From a checkpoint of a small transformer trained on Wikipedia.
Size: 12 layers, width 192, 3 heads of 64 (1 for keys and values), MLP 448 SwiGLU, 4.69M parameters.
Each number is 50 + 15 x the weight over the matrix's rms, rounded and kept within 0 to 99. Layers, rows and columns count from 0.

# q: layer 4 attention query, 192x192, rms 0.211, rows 62-63,125-127,189-191, columns 0-63
# k: layer 4 attention key, 64x192, rms 0.202, rows 61-63, columns 0-63
# v: layer 4 attention value, 64x192, rms 0.215, rows 0-23, columns 0-63
# o: layer 4 attention output (transposed), 192x192, rms 0.308, rows 0-23,64-86,128-150, columns 0-63
q125:45 40 71 49 63 52 52 51 59 48 34 43 72 68 59 70 82 82 65 67 46 54 49 55 48 32 73 47 44 45 30 45 66 45 38 52 34 31 31 72 48 54 52 46 57 61 58 47 57 38 34 39 53 25 55 25 40 40 55 22 76 36 40 71
q189:52 66 34 65 41 52 36 18 32 51 36 42 40 54 20 62 48 49 36 53 54 52 36 32 47 24 47 39 45 36 58 34 31 25 50 73 38 37 30 36 63 38 75 48 29 77 50 43 74 45 87 51 55 70 32 82 73 27 43 71 26 22 45 43
k61:35 64 39 73 57 24 47 58 42 45 58 52 45 31 60 45 57 53 53 73 71 42 52 48 68 41 41 49 71 63 55 54 76 47 48 45 80 67 70 31 60 61 34 41 22 48 43 47 58 73 49 31 59 62 44 44 58 23 56 34 49 54 55 47
q62:64 99 53 71 35 33 58 55 42 53 32 58 74 30 31 31 44 41 54 51 31 48 76 42 47 65 67 64 38 37 72 43 51 53 48 70 56 24 50 33 51 42 48 82 52 29 30 23 44 43 36 52 55 64 49 65 38 56 47 49 57 39 09 28
q126:52 48 67 58 81 49 71 46 39 20 46 45 58 52 49 52 48 63 30 50 71 36 45 26 51 41 32 56 52 38 46 41 45 46 50 39 76 46 43 30 55 60 37 48 72 69 46 49 46 50 44 32 46 54 26 49 43 36 30 51 93 45 37 61
q190:62 64 41 37 52 77 76 33 78 50 23 74 58 54 47 35 62 59 54 56 56 68 41 67 98 68 60 31 53 45 37 86 67 55 36 37 64 51 42 41 49 32 86 67 23 51 56 65 17 65 52 26 56 78 20 47 42 86 47 57 35 42 78 28
k62:39 75 31 47 05 56 78 70 43 12 71 29 40 41 53 45 51 50 79 73 32 34 35 53 64 33 66 22 51 12 80 35 81 16 51 49 51 27 45 39 43 62 59 26 53 52 50 19 83 49 51 57 49 45 63 52 50 60 59 72 44 59 77 42
q63:39 50 62 13 50 59 48 28 55 51 35 48 47 42 59 43 66 40 69 53 57 59 54 61 63 33 57 56 56 25 21 45 34 36 44 40 54 41 65 48 50 61 49 62 71 52 52 65 63 57 40 54 50 27 54 43 12 52 52 63 68 64 63 42
q127:64 13 50 42 59 33 71 69 36 40 53 67 21 34 68 56 72 50 52 33 75 63 45 30 70 47 45 37 38 45 51 42 53 42 42 53 74 75 77 70 81 48 34 57 24 47 55 63 35 39 41 61 52 59 46 76 50 45 47 68 67 52 53 33
q191:31 56 40 54 63 42 35 50 55 29 54 23 24 51 61 45 38 68 65 14 99 46 37 40 07 48 33 12 79 19 56 59 54 22 65 71 49 54 63 95 42 43 58 31 42 50 46 64 38 38 54 56 55 48 23 31 69 58 38 57 51 50 02 55
k63:48 34 57 40 43 60 28 19 43 46 65 66 92 41 99 62 67 64 35 43 32 32 60 42 62 36 60 30 41 47 52 60 63 50 38 44 39 51 34 37 71 53 61 42 73 31 75 79 64 57 41 37 44 25 70 47 63 49 64 17 42 32 72 44
v0:59 74 59 35 47 45 22 43 44 45 67 49 49 49 50 42 51 50 66 37 42 36 53 50 67 41 33 39 77 34 62 69 56 50 48 50 22 23 56 42 29 35 57 49 62 61 55 49 51 48 63 56 29 59 42 36 62 58 55 65 55 54 51 39
o0:62 28 49 32 64 54 62 48 31 43 51 63 53 49 58 26 46 58 44 63 95 53 57 58 44 58 29 73 28 14 57 44 39 26 50 24 55 39 28 62 48 50 34 58 46 77 44 59 48 31 54 39 49 34 40 64 33 51 40 51 62 34 40 58
o64:61 63 58 67 47 27 52 56 62 49 28 38 52 65 39 66 70 33 53 24 19 28 51 22 50 53 47 30 34 96 32 33 36 74 54 38 69 30 69 36 46 34 42 54 62 51 85 56 51 85 83 59 68 48 41 42 68 66 56 65 54 52 47 63
o128:38 74 74 73 52 49 32 57 56 42 54 58 52 38 53 49 23 53 60 72 57 53 42 49 63 56 54 54 59 42 39 49 72 02 69 87 37 95 37 56 53 50 47 57 54 82 22 39 52 56 48 45 49 39 62 67 51 54 31 86 20 62 56 58
v1:23 28 51 36 56 49 55 51 54 34 46 38 35 49 56 29 50 60 78 47 40 70 49 51 53 90 14 38 53 51 37 71 31 61 56 42 43 58 40 69 34 65 45 56 28 49 61 28 22 41 55 43 48 63 39 45 66 41 82 50 78 55 44 34
o1:85 51 54 38 31 40 33 70 34 56 28 56 70 19 56 42 33 67 33 61 58 42 44 49 43 59 58 50 42 55 64 48 43 54 28 36 62 39 57 49 63 52 16 49 30 59 46 36 49 55 21 63 58 40 51 59 55 66 58 56 47 42 46 42
o65:57 36 61 57 56 49 21 47 47 26 54 54 25 54 47 63 50 41 44 36 42 56 15 51 68 23 58 53 51 43 60 62 37 50 41 45 70 44 53 59 72 66 73 45 18 60 43 50 57 46 45 59 21 44 48 39 69 71 20 19 79 42 53 59
o129:47 57 49 76 52 71 19 53 42 63 60 37 49 44 28 45 87 40 67 56 73 30 71 39 72 44 89 46 45 31 23 60 62 62 34 46 28 71 33 40 33 45 50 42 62 51 19 44 57 26 93 27 62 52 23 47 25 66 58 44 44 52 44 38
v2:68 51 59 73 67 48 49 36 76 41 36 22 47 31 47 37 52 40 25 69 69 77 72 40 79 39 41 58 40 76 64 58 34 52 62 74 59 21 52 20 47 34 60 65 42 49 39 62 47 58 29 52 65 35 35 52 44 62 65 80 49 52 32 50
o2:49 67 72 42 61 64 31 43 67 29 71 29 79 49 65 52 62 25 51 48 54 42 59 44 35 40 53 28 61 59 58 51 64 32 78 35 44 49 52 51 46 61 73 77 50 59 48 47 44 58 56 64 63 30 49 47 41 32 60 56 36 45 71 50
o66:56 48 50 48 42 64 31 43 35 45 28 44 40 37 52 71 45 60 29 65 33 39 59 84 80 71 50 45 45 32 15 30 56 38 55 52 35 62 43 63 47 66 28 34 50 80 94 31 67 24 44 67 26 75 60 62 58 39 38 46 51 53 38 65
o130:66 70 36 51 64 21 44 62 25 43 50 82 44 63 39 40 16 38 36 35 35 77 34 52 30 64 64 42 47 33 48 31 47 48 35 69 66 57 30 41 52 36 42 43 50 44 62 38 43 71 50 24 58 84 25 52 49 45 42 70 51 79 50 16
v3:51 32 62 40 41 27 52 47 44 30 33 49 68 41 23 70 21 47 58 57 25 57 63 50 54 25 33 67 33 28 40 19 39 56 31 28 49 51 56 44 47 63 38 66 41 69 33 31 24 49 28 44 43 40 32 70 29 52 62 39 59 28 39 25
o3:31 76 77 62 44 33 53 76 39 25 55 47 64 33 40 49 61 80 18 58 41 33 76 32 63 34 37 50 59 36 44 54 75 51 26 45 71 29 49 30 55 44 50 94 63 69 33 54 65 69 71 52 55 35 44 45 74 48 45 54 48 54 51 56
o67:50 89 37 54 81 59 58 52 14 58 69 28 35 43 54 53 50 31 68 44 65 63 39 61 39 65 39 48 48 47 67 32 54 06 62 62 21 41 44 57 36 49 35 81 54 38 64 38 44 75 38 37 44 49 45 64 47 19 64 54 65 47 40 59
o131:68 54 52 60 16 66 42 27 45 66 49 61 59 45 85 21 40 44 58 60 54 78 32 49 68 43 55 63 53 70 43 62 56 50 69 56 79 45 52 69 38 72 75 04 13 40 23 35 62 59 30 56 64 65 25 49 54 37 40 76 64 76 63 48
v4:28 51 55 47 21 32 31 34 71 46 46 37 44 62 27 38 48 47 75 54 35 34 75 46 46 57 46 42 44 50 49 45 40 30 49 65 51 44 32 49 40 55 34 46 57 56 54 80 56 26 63 47 44 34 46 45 63 53 39 55 42 62 62 22
o4:54 39 53 49 32 47 39 73 49 52 52 40 33 66 37 44 51 48 55 65 39 36 46 45 64 29 58 53 36 46 31 51 68 49 66 58 83 48 32 36 76 53 49 60 46 49 50 64 32 46 55 45 66 54 59 45 66 44 46 60 49 46 66 84
o68:31 29 34 68 33 25 47 30 43 43 49 91 70 61 48 45 41 59 60 29 46 50 81 55 27 99 44 38 39 72 67 61 58 75 25 51 19 63 85 61 51 47 41 58 60 47 21 41 62 30 25 61 51 45 43 32 43 43 42 63 51 29 55 35
o132:64 28 42 64 83 34 46 59 60 48 69 48 50 46 63 49 50 48 34 57 57 52 48 38 37 50 50 52 52 75 77 46 13 56 18 60 41 62 27 51 52 53 39 42 53 48 58 31 62 62 52 52 14 65 38 58 42 78 70 58 34 59 19 50
v5:47 44 29 61 51 81 66 71 53 37 69 41 68 50 65 23 44 54 35 35 64 47 36 66 86 46 39 44 34 26 69 28 52 44 57 33 45 68 72 54 26 56 61 50 24 73 73 68 32 56 44 49 46 53 40 75 67 45 44 52 28 46 51 72
o5:41 53 90 57 42 53 52 54 42 38 61 52 50 54 60 65 53 59 35 25 53 40 37 43 43 39 72 32 54 48 51 51 24 31 54 53 54 59 46 46 51 35 85 52 41 49 44 36 39 52 48 58 81 68 27 30 49 44 56 69 33 69 56 34
o69:54 51 56 48 58 48 43 38 96 51 53 35 43 45 76 33 68 35 51 56 72 42 62 35 66 36 35 61 54 66 30 68 63 45 64 49 48 67 49 48 43 40 48 59 58 50 60 52 61 57 99 38 84 33 64 54 31 27 55 54 71 69 57 64
o133:65 46 31 75 62 62 41 82 48 44 39 54 65 31 39 59 52 39 40 78 25 89 40 44 31 51 31 32 24 47 61 73 65 64 62 56 51 38 45 58 47 57 25 21 46 45 52 50 71 46 64 37 30 14 69 41 40 69 48 52 59 29 78 39
v6:20 42 63 61 47 32 54 47 42 59 17 71 43 34 94 58 45 65 37 57 47 49 20 69 37 35 22 55 44 54 51 47 41 58 20 53 66 41 61 50 42 49 20 58 13 52 62 43 33 68 34 54 64 44 47 41 76 35 30 71 64 62 42 51
o6:41 48 61 58 54 48 56 54 39 67 53 79 49 58 54 78 67 13 54 55 52 52 69 47 44 42 42 36 42 45 51 15 52 35 32 42 75 44 54 58 54 59 44 68 41 45 54 39 54 41 78 31 42 50 54 21 67 45 45 45 57 57 39 58
o70:35 29 47 74 67 61 70 31 35 79 80 79 64 38 82 34 38 66 49 56 66 44 56 68 41 57 52 49 61 46 64 64 54 49 69 71 30 34 61 18 44 46 58 50 56 35 62 71 48 82 40 62 62 62 45 42 31 60 27 34 60 50 52 51
o134:62 58 48 26 55 48 52 67 60 39 47 38 55 73 54 40 54 46 65 41 57 57 63 43 35 63 44 52 37 50 27 70 27 48 27 62 24 50 68 32 45 40 37 56 37 61 31 56 52 21 66 74 61 40 53 57 36 52 54 37 70 55 41 50
v7:54 63 68 54 81 29 66 71 50 78 53 59 55 67 34 48 62 70 58 46 36 48 50 84 30 59 58 48 58 26 51 41 41 39 24 66 38 55 40 47 31 59 30 60 38 38 74 33 46 59 65 11 72 35 38 72 54 55 60 54 62 57 20 53
o7:43 55 66 32 55 27 74 22 40 50 46 54 56 24 40 34 69 51 52 58 56 20 66 56 58 49 44 35 66 58 68 42 61 62 64 56 44 47 44 36 40 46 36 80 59 67 63 30 34 23 55 38 72 64 33 78 48 49 55 53 34 22 41 41
o71:46 45 53 44 59 42 40 69 58 81 40 59 61 75 60 55 37 00 36 12 39 64 59 58 57 22 67 74 48 41 42 35 39 46 35 62 54 46 59 72 48 58 38 25 53 34 32 79 44 81 61 28 32 35 49 56 34 61 49 50 68 73 24 83
o135:21 67 34 50 63 65 46 51 59 28 50 34 51 56 51 52 28 48 68 56 44 47 37 29 55 74 49 61 55 66 36 58 62 54 22 46 33 56 54 33 46 50 48 45 50 72 52 50 33 31 72 50 41 35 36 65 61 67 68 37 81 46 58 38
v8:54 64 50 62 49 33 15 62 50 53 61 90 67 56 52 39 62 60 68 47 63 65 38 38 82 53 53 66 55 37 51 52 37 45 61 47 38 73 50 48 83 38 32 81 11 45 24 51 62 54 46 59 41 54 57 27 41 45 53 42 28 58 53 58
o8:41 51 56 45 33 37 59 47 52 50 44 30 46 33 45 38 76 48 48 42 45 42 41 73 51 65 33 23 54 14 50 40 37 61 67 33 45 48 47 54 36 50 33 46 61 64 56 57 45 44 55 46 65 55 56 32 56 55 22 45 47 62 62 48
o72:66 55 41 75 72 35 44 40 39 47 66 48 22 53 75 52 47 80 34 49 53 67 31 36 38 65 65 36 34 78 76 45 75 11 44 74 65 47 70 30 69 72 17 73 44 39 46 29 50 42 55 40 57 51 52 79 90 29 47 43 63 51 37 29
o136:46 54 48 58 71 71 66 88 48 71 47 49 54 62 35 49 37 61 63 71 61 18 45 30 55 43 43 72 45 49 35 56 36 43 22 62 48 14 64 63 53 55 56 50 62 31 83 50 40 41 72 50 37 48 59 42 32 69 69 46 36 20 51 69
v9:47 51 64 67 62 55 57 61 46 48 35 41 69 96 61 84 40 52 50 48 42 50 39 65 64 51 80 33 52 71 40 71 56 47 55 44 65 31 53 40 52 62 54 41 29 44 47 76 47 13 31 25 53 27 36 34 66 50 44 77 62 49 55 69
o9:50 28 32 36 54 47 61 42 72 48 51 66 48 46 85 66 58 57 61 44 62 47 49 54 32 69 59 52 45 64 28 44 66 12 60 49 67 26 31 53 31 38 40 18 47 77 66 60 64 67 41 62 49 47 51 35 56 45 60 65 33 47 49 31
o73:69 60 64 52 67 70 44 38 74 45 08 49 35 53 27 37 16 35 55 55 33 49 56 58 70 22 63 46 50 49 71 61 53 45 34 35 56 60 41 61 69 45 28 19 45 48 50 42 69 69 49 34 41 75 64 47 64 48 64 47 48 58 71 80
o137:33 46 48 63 36 45 50 63 45 63 44 41 85 55 61 53 67 59 72 70 37 45 48 30 37 66 49 48 68 51 68 55 48 70 57 43 51 30 51 54 45 29 59 69 51 30 46 47 42 43 74 63 68 42 44 55 47 45 78 19 60 51 18 47
v10:51 54 40 60 38 36 53 61 53 48 40 44 43 87 87 75 53 48 56 55 44 44 13 34 47 63 13 60 53 57 56 29 46 40 37 64 22 54 31 72 49 46 57 55 24 89 38 76 58 37 24 47 77 41 37 39 64 75 24 20 35 49 55 40
o10:61 41 50 30 47 67 28 13 47 59 36 38 64 65 23 39 22 55 73 56 41 64 42 31 54 40 51 32 47 36 71 37 54 50 42 38 27 78 68 42 35 59 59 64 52 56 62 54 42 53 68 62 39 48 57 41 39 16 55 37 76 39 38 76
o74:64 74 36 30 63 55 62 47 77 63 38 61 63 39 57 62 90 69 45 35 61 35 77 68 33 36 16 44 65 95 34 48 47 45 68 56 56 49 61 48 59 45 49 61 71 68 41 62 68 59 52 82 67 89 42 50 49 51 32 37 49 56 49 07
o138:42 46 57 79 44 67 62 77 22 45 54 60 54 44 40 51 56 69 05 66 77 62 64 62 82 26 65 54 91 07 55 76 57 45 70 47 58 28 42 69 29 71 54 27 70 48 72 43 40 59 35 34 47 38 36 46 27 61 38 37 59 24 42 62
v11:59 35 48 52 49 39 25 53 20 62 31 67 30 88 54 51 50 65 45 57 54 67 38 51 71 32 43 36 48 51 65 57 38 47 69 42 75 48 37 48 65 39 31 55 36 58 31 68 35 70 44 51 65 40 48 72 16 68 86 50 59 50 74 43
o11:45 65 71 42 38 29 42 58 51 13 63 52 55 43 59 50 49 25 50 59 36 44 55 34 71 40 81 39 56 63 70 37 47 77 69 65 48 50 48 81 51 75 33 66 40 62 58 59 37 35 34 46 56 38 57 77 53 67 49 67 63 65 43 84
o75:59 59 41 60 52 28 49 43 80 54 48 62 63 76 97 63 57 69 84 76 48 38 45 33 56 48 01 56 76 46 46 52 73 18 40 53 37 25 22 33 55 63 77 29 85 40 53 69 37 43 54 51 55 51 56 48 40 58 32 60 65 60 66 82
o139:43 61 58 66 55 65 54 59 46 76 45 35 27 44 28 33 71 30 31 24 56 40 53 27 43 46 49 56 37 57 38 61 52 36 39 16 68 24 47 39 38 37 79 71 47 47 50 30 55 45 24 36 47 42 52 60 50 37 44 25 37 43 27 25
v12:83 45 29 35 35 49 52 40 57 53 44 36 29 62 32 63 72 32 42 40 21 76 36 33 60 18 33 72 97 54 44 45 68 47 66 43 44 41 44 55 29 45 43 44 50 45 54 63 48 21 55 53 55 47 40 39 43 00 67 57 58 42 64 16
o12:55 42 53 39 75 42 36 52 42 33 49 46 23 33 61 31 35 57 52 37 33 49 44 38 25 55 63 44 36 44 58 40 46 51 43 79 65 46 26 57 58 41 48 41 67 59 55 66 55 19 41 37 59 68 23 33 57 50 60 57 51 79 40 44
o76:61 59 45 53 40 16 47 68 60 56 86 58 86 46 45 62 82 59 27 57 61 44 54 43 56 49 51 55 37 55 71 44 34 88 80 51 66 48 60 37 30 41 52 48 35 25 44 53 68 82 40 69 70 25 45 52 57 58 46 48 35 55 48 31
o140:63 71 77 70 67 39 57 80 49 70 45 45 23 52 33 68 51 61 78 44 63 32 57 62 35 50 58 51 66 77 46 54 49 50 33 35 26 72 48 49 60 47 56 72 43 59 45 40 63 63 58 49 36 51 59 68 58 35 76 63 47 55 51 64
v13:19 72 37 37 51 32 53 31 76 66 52 70 73 51 55 60 84 45 38 76 45 24 58 56 35 36 53 29 56 30 62 79 10 41 65 47 57 55 71 63 43 31 61 56 47 28 19 25 56 60 52 18 52 55 74 47 78 54 34 52 36 42 43 64
o13:30 81 59 44 56 54 43 49 50 63 64 19 61 78 45 46 54 53 56 78 54 50 57 51 47 22 51 43 72 72 45 75 27 55 33 42 49 57 53 28 28 43 67 61 72 41 64 60 39 70 31 48 27 58 27 31 34 69 64 40 71 99 55 43
o77:74 43 34 59 39 64 41 46 24 37 51 72 18 32 54 35 25 55 54 45 23 54 64 64 65 49 67 38 22 41 47 48 87 59 66 67 36 79 69 77 56 81 76 49 48 40 98 24 27 78 40 39 46 63 51 49 57 41 49 55 72 40 67 39
o141:50 52 46 75 47 38 47 40 60 40 64 31 36 50 35 76 68 64 44 62 07 47 40 31 60 59 56 39 66 75 36 72 49 38 35 35 42 35 36 58 48 48 48 71 45 32 44 45 53 01 56 70 54 52 65 36 50 40 49 41 30 37 56 45
v14:52 43 80 23 77 70 42 38 63 69 57 35 49 60 49 53 40 61 56 54 65 47 64 61 57 48 46 57 25 67 53 29 43 55 47 56 53 50 51 53 53 53 46 35 10 45 68 54 48 58 61 21 44 52 57 64 71 46 71 31 76 38 41 58
o14:86 81 36 58 58 21 66 30 47 59 70 63 44 39 58 50 51 05 42 35 61 71 77 54 73 46 65 75 74 51 38 64 73 45 46 59 28 56 70 46 33 64 57 56 57 38 72 64 53 67 57 43 34 34 40 55 49 42 62 15 40 42 51 33
o78:61 41 30 39 49 64 46 54 77 62 40 58 66 59 52 54 84 38 59 71 48 62 47 32 67 50 48 34 79 45 36 62 49 49 36 38 59 56 49 66 67 40 77 71 27 46 49 67 54 47 30 46 59 51 61 49 53 37 41 55 42 38 58 64
o142:47 49 98 49 33 31 46 65 16 61 63 27 66 53 80 66 38 78 52 53 60 53 15 39 28 34 57 38 47 38 70 43 35 59 70 46 76 72 42 38 50 34 42 36 50 65 43 35 59 23 59 42 33 21 62 68 47 57 44 45 44 47 70 33
v15:61 44 54 21 30 61 32 53 61 48 44 47 64 27 63 52 60 42 26 27 49 42 44 75 66 71 77 40 52 69 59 35 45 67 68 54 63 52 61 43 63 28 54 45 52 28 45 34 36 40 93 58 56 56 72 67 39 58 48 40 56 59 56 29
o15:49 85 37 33 68 65 39 38 54 69 59 34 86 57 19 45 45 37 45 61 63 34 66 30 46 52 21 43 41 41 41 47 61 49 31 72 50 34 48 33 58 64 54 64 53 50 62 46 36 57 60 62 45 68 45 48 33 42 44 37 60 45 53 41
o79:31 27 56 70 54 45 70 48 51 49 40 53 38 58 66 99 49 37 64 26 31 77 55 35 60 39 41 39 73 56 57 50 42 30 63 43 52 62 26 49 54 10 51 28 48 77 21 61 54 32 47 43 53 32 44 29 45 71 58 86 66 53 63 68
o143:56 09 57 58 46 69 44 57 47 36 27 27 47 64 31 53 62 64 60 79 37 35 34 68 45 62 72 29 45 77 28 41 42 59 48 30 46 62 56 57 62 58 47 60 58 32 67 95 59 59 45 40 32 65 64 66 57 72 37 59 47 63 52 51
v16:31 38 38 73 52 32 38 49 61 15 43 64 51 46 46 40 65 41 54 64 23 34 46 49 37 31 51 83 55 39 33 74 52 41 59 48 19 37 68 51 62 23 18 29 43 56 54 59 48 61 59 50 73 54 55 23 48 90 39 13 48 59 41 48
o16:44 47 59 46 39 83 33 55 40 51 42 56 37 53 47 48 31 42 35 80 33 40 64 50 65 43 55 33 65 24 78 57 61 50 60 41 60 69 64 44 43 36 48 44 47 40 80 60 36 51 84 56 45 62 37 63 49 53 59 40 67 51 71 46
o80:41 52 60 62 58 52 68 36 63 42 63 20 57 33 69 45 69 27 71 36 69 59 40 35 45 40 49 74 35 34 42 27 53 27 55 47 45 36 58 85 45 56 70 72 55 78 43 58 31 63 54 31 46 39 37 61 58 41 69 77 63 63 64 45
o144:72 53 29 03 62 30 40 48 41 49 41 75 67 81 30 38 67 69 66 39 45 64 31 56 30 50 64 64 31 65 52 58 51 52 64 31 36 70 37 35 79 64 50 49 65 32 72 51 86 62 47 53 17 47 78 42 33 38 22 28 28 23 29 73
v17:78 35 42 69 52 52 31 41 42 45 48 58 47 39 41 51 47 55 68 32 34 60 58 78 56 56 52 35 46 32 63 52 34 53 42 63 67 37 80 53 41 27 60 64 57 49 49 61 69 69 54 30 32 50 53 42 62 56 35 23 61 41 38 53
o17:71 42 59 58 29 28 49 45 21 51 49 29 56 43 74 38 61 35 38 57 58 41 46 52 40 43 59 46 58 35 40 43 19 43 36 57 45 39 44 73 61 41 41 71 51 73 61 71 29 63 52 53 50 53 47 47 52 38 43 36 58 53 57 33
o81:78 52 38 31 58 46 45 53 73 52 52 86 51 39 00 68 51 21 86 50 69 65 62 28 54 53 61 65 33 70 48 63 52 41 64 67 50 69 59 19 22 44 38 82 67 57 55 39 62 62 56 73 51 59 87 21 32 33 57 63 38 30 42 54
o145:43 79 50 40 66 50 78 56 71 64 46 64 49 61 66 60 38 49 42 54 50 67 48 52 39 53 24 53 62 24 54 30 52 37 41 36 61 56 43 69 82 51 57 34 41 46 33 32 52 33 67 63 65 56 43 71 97 87 27 44 53 34 54 59
v18:57 45 58 65 58 43 53 24 74 43 17 21 76 34 53 25 48 56 43 06 50 48 47 49 52 56 47 29 58 43 48 60 38 68 67 12 34 53 44 59 44 61 61 44 36 68 29 67 69 54 67 30 58 75 60 35 32 42 32 54 40 97 42 53
o18:51 31 60 61 51 37 51 20 41 59 42 30 42 55 65 50 55 35 66 35 63 58 44 57 77 62 59 60 62 36 47 55 76 52 46 40 45 47 37 59 76 51 54 36 54 65 42 24 51 57 76 59 55 75 39 47 43 41 36 62 56 40 52 56
o82:67 50 75 57 86 32 61 72 80 39 51 68 79 57 67 34 23 62 00 41 73 56 38 41 51 62 41 26 54 47 36 57 45 58 47 51 70 53 65 65 26 45 62 37 35 62 49 72 46 40 35 55 14 52 61 49 32 49 63 45 67 80 42 55
o146:48 41 56 50 63 38 10 48 50 30 45 50 21 32 16 48 68 40 82 43 42 47 62 34 31 39 21 55 35 56 32 58 28 41 53 35 66 86 85 21 57 34 43 72 22 29 56 61 47 65 65 55 56 28 70 67 82 67 68 27 43 30 66 35
v19:23 71 79 51 58 41 69 68 73 44 34 60 43 30 38 54 39 68 30 22 88 47 59 54 35 59 30 85 33 73 35 63 44 41 81 63 76 41 41 37 51 44 54 37 55 45 26 57 21 41 24 55 38 52 82 59 41 45 48 25 54 29 35 57
o19:45 22 56 31 71 43 48 29 56 75 41 39 59 23 43 46 52 49 34 48 53 99 32 44 54 50 33 45 47 56 39 54 45 36 53 28 65 45 75 34 59 59 55 50 64 07 60 59 39 43 47 51 36 27 42 68 27 29 66 42 45 47 65 37
o83:25 53 40 36 36 78 84 50 04 52 60 65 52 38 55 46 35 65 25 53 34 30 45 31 62 07 62 23 51 43 57 46 51 48 41 40 42 48 33 60 41 60 32 72 39 68 50 62 46 17 26 54 54 42 65 44 39 27 51 20 63 57 30 54
o147:49 53 49 72 55 44 40 37 53 56 20 74 33 43 62 78 56 41 47 34 83 49 53 44 47 72 06 56 42 49 43 64 64 46 51 58 64 16 56 60 38 54 59 40 56 64 27 55 43 55 44 57 56 59 67 34 63 75 46 51 63 30 67 43
v20:23 34 48 72 50 41 47 47 51 59 39 30 27 69 66 49 50 45 39 47 33 49 66 32 41 50 64 68 45 46 69 49 65 58 43 32 46 73 67 49 21 58 41 67 82 63 31 53 46 33 65 28 44 45 55 32 45 56 63 54 19 75 18 70
o20:39 42 61 66 57 47 51 64 46 35 31 30 62 43 37 29 60 61 43 46 49 44 50 58 50 51 44 54 56 48 64 52 80 70 51 58 63 70 53 62 38 54 31 40 44 58 37 34 36 53 44 53 29 63 32 52 41 55 35 48 41 29 44 56
o84:86 86 45 66 44 44 56 65 58 06 61 66 46 60 50 63 57 53 34 58 64 65 52 61 34 35 87 49 55 80 67 72 59 75 19 59 51 35 23 49 84 59 65 60 37 66 72 37 55 54 52 49 50 84 51 39 40 65 66 41 55 85 15 17
o148:33 59 42 26 45 52 38 42 77 59 51 67 65 57 96 38 33 46 53 48 31 63 49 61 67 31 61 64 40 32 15 38 24 30 79 54 61 28 43 51 39 41 41 26 49 41 50 67 59 85 53 50 55 25 53 63 70 31 44 39 52 28 47 58
v21:22 39 48 44 31 45 65 62 45 57 55 66 57 77 33 56 38 51 62 36 44 62 54 37 44 53 42 45 47 59 48 53 33 65 59 60 66 80 42 49 32 50 52 47 70 68 42 40 47 72 61 41 30 37 55 50 57 42 41 29 41 41 62 51
o21:59 57 47 54 42 34 81 64 57 97 53 50 81 61 84 61 51 56 74 54 54 47 68 59 55 59 57 44 44 37 57 28 71 27 46 38 77 59 64 39 50 45 53 50 53 51 49 29 37 47 48 73 50 24 52 47 50 64 46 42 61 57 59 27
o85:69 46 34 48 36 42 43 75 15 22 68 48 25 45 45 61 33 51 25 58 57 50 34 49 60 45 59 57 56 32 32 58 41 49 67 52 34 62 41 57 52 39 70 12 32 53 46 94 46 44 32 47 37 49 41 48 36 35 29 52 49 28 00 36
o149:34 74 63 60 68 55 50 44 49 50 34 67 51 26 39 57 54 32 41 30 57 44 44 49 52 28 44 59 18 37 63 47 52 25 36 37 47 47 43 67 41 81 51 68 56 61 68 28 61 49 52 60 51 61 54 50 49 42 64 40 60 45 58 46
v22:61 51 26 57 29 43 54 59 41 27 51 49 30 48 51 58 42 69 33 49 12 26 51 31 60 55 47 58 29 64 61 63 59 36 61 57 72 80 48 66 69 42 48 42 39 46 37 37 36 67 64 57 59 71 38 37 46 37 54 64 58 51 58 28
o22:48 40 67 40 51 39 48 30 70 32 42 31 43 53 47 50 48 63 72 30 58 48 56 56 66 48 40 52 41 65 37 47 62 54 66 32 62 66 66 46 44 55 68 71 73 29 56 50 60 60 54 55 45 32 33 79 59 29 48 37 66 34 46 66
o86:45 44 42 66 47 45 71 48 44 59 60 33 37 56 42 35 73 65 58 59 34 62 40 28 51 53 66 54 61 60 26 63 33 65 58 35 83 50 40 51 53 47 77 36 55 29 26 69 83 82 77 58 51 48 56 39 57 75 49 66 49 53 37 56
o150:47 62 40 39 21 60 40 55 43 48 56 61 66 38 37 81 38 39 38 58 59 26 80 76 34 39 64 46 91 47 56 41 20 61 26 87 34 00 27 46 40 62 60 62 53 58 75 22 50 24 19 58 51 62 56 65 47 52 26 54 49 55 44 39
v23:30 46 36 27 76 03 30 77 60 44 67 65 51 36 39 64 40 54 55 63 67 53 52 57 63 63 40 35 57 63 46 40 54 58 47 47 53 30 54 70 49 51 38 65 34 66 48 66 57 11 34 54 46 56 42 30 55 67 72 72 54 68 25 29
o23:47 60 29 36 60 41 43 41 55 36 29 54 70 45 67 34 37 30 70 68 48 31 47 55 47 47 39 36 65 42 44 33 53 44 52 39 68 36 67 72 37 81 52 43 45 42 27 50 33 53 50 32 50 53 76 51 42 52 55 41 74 20 40 39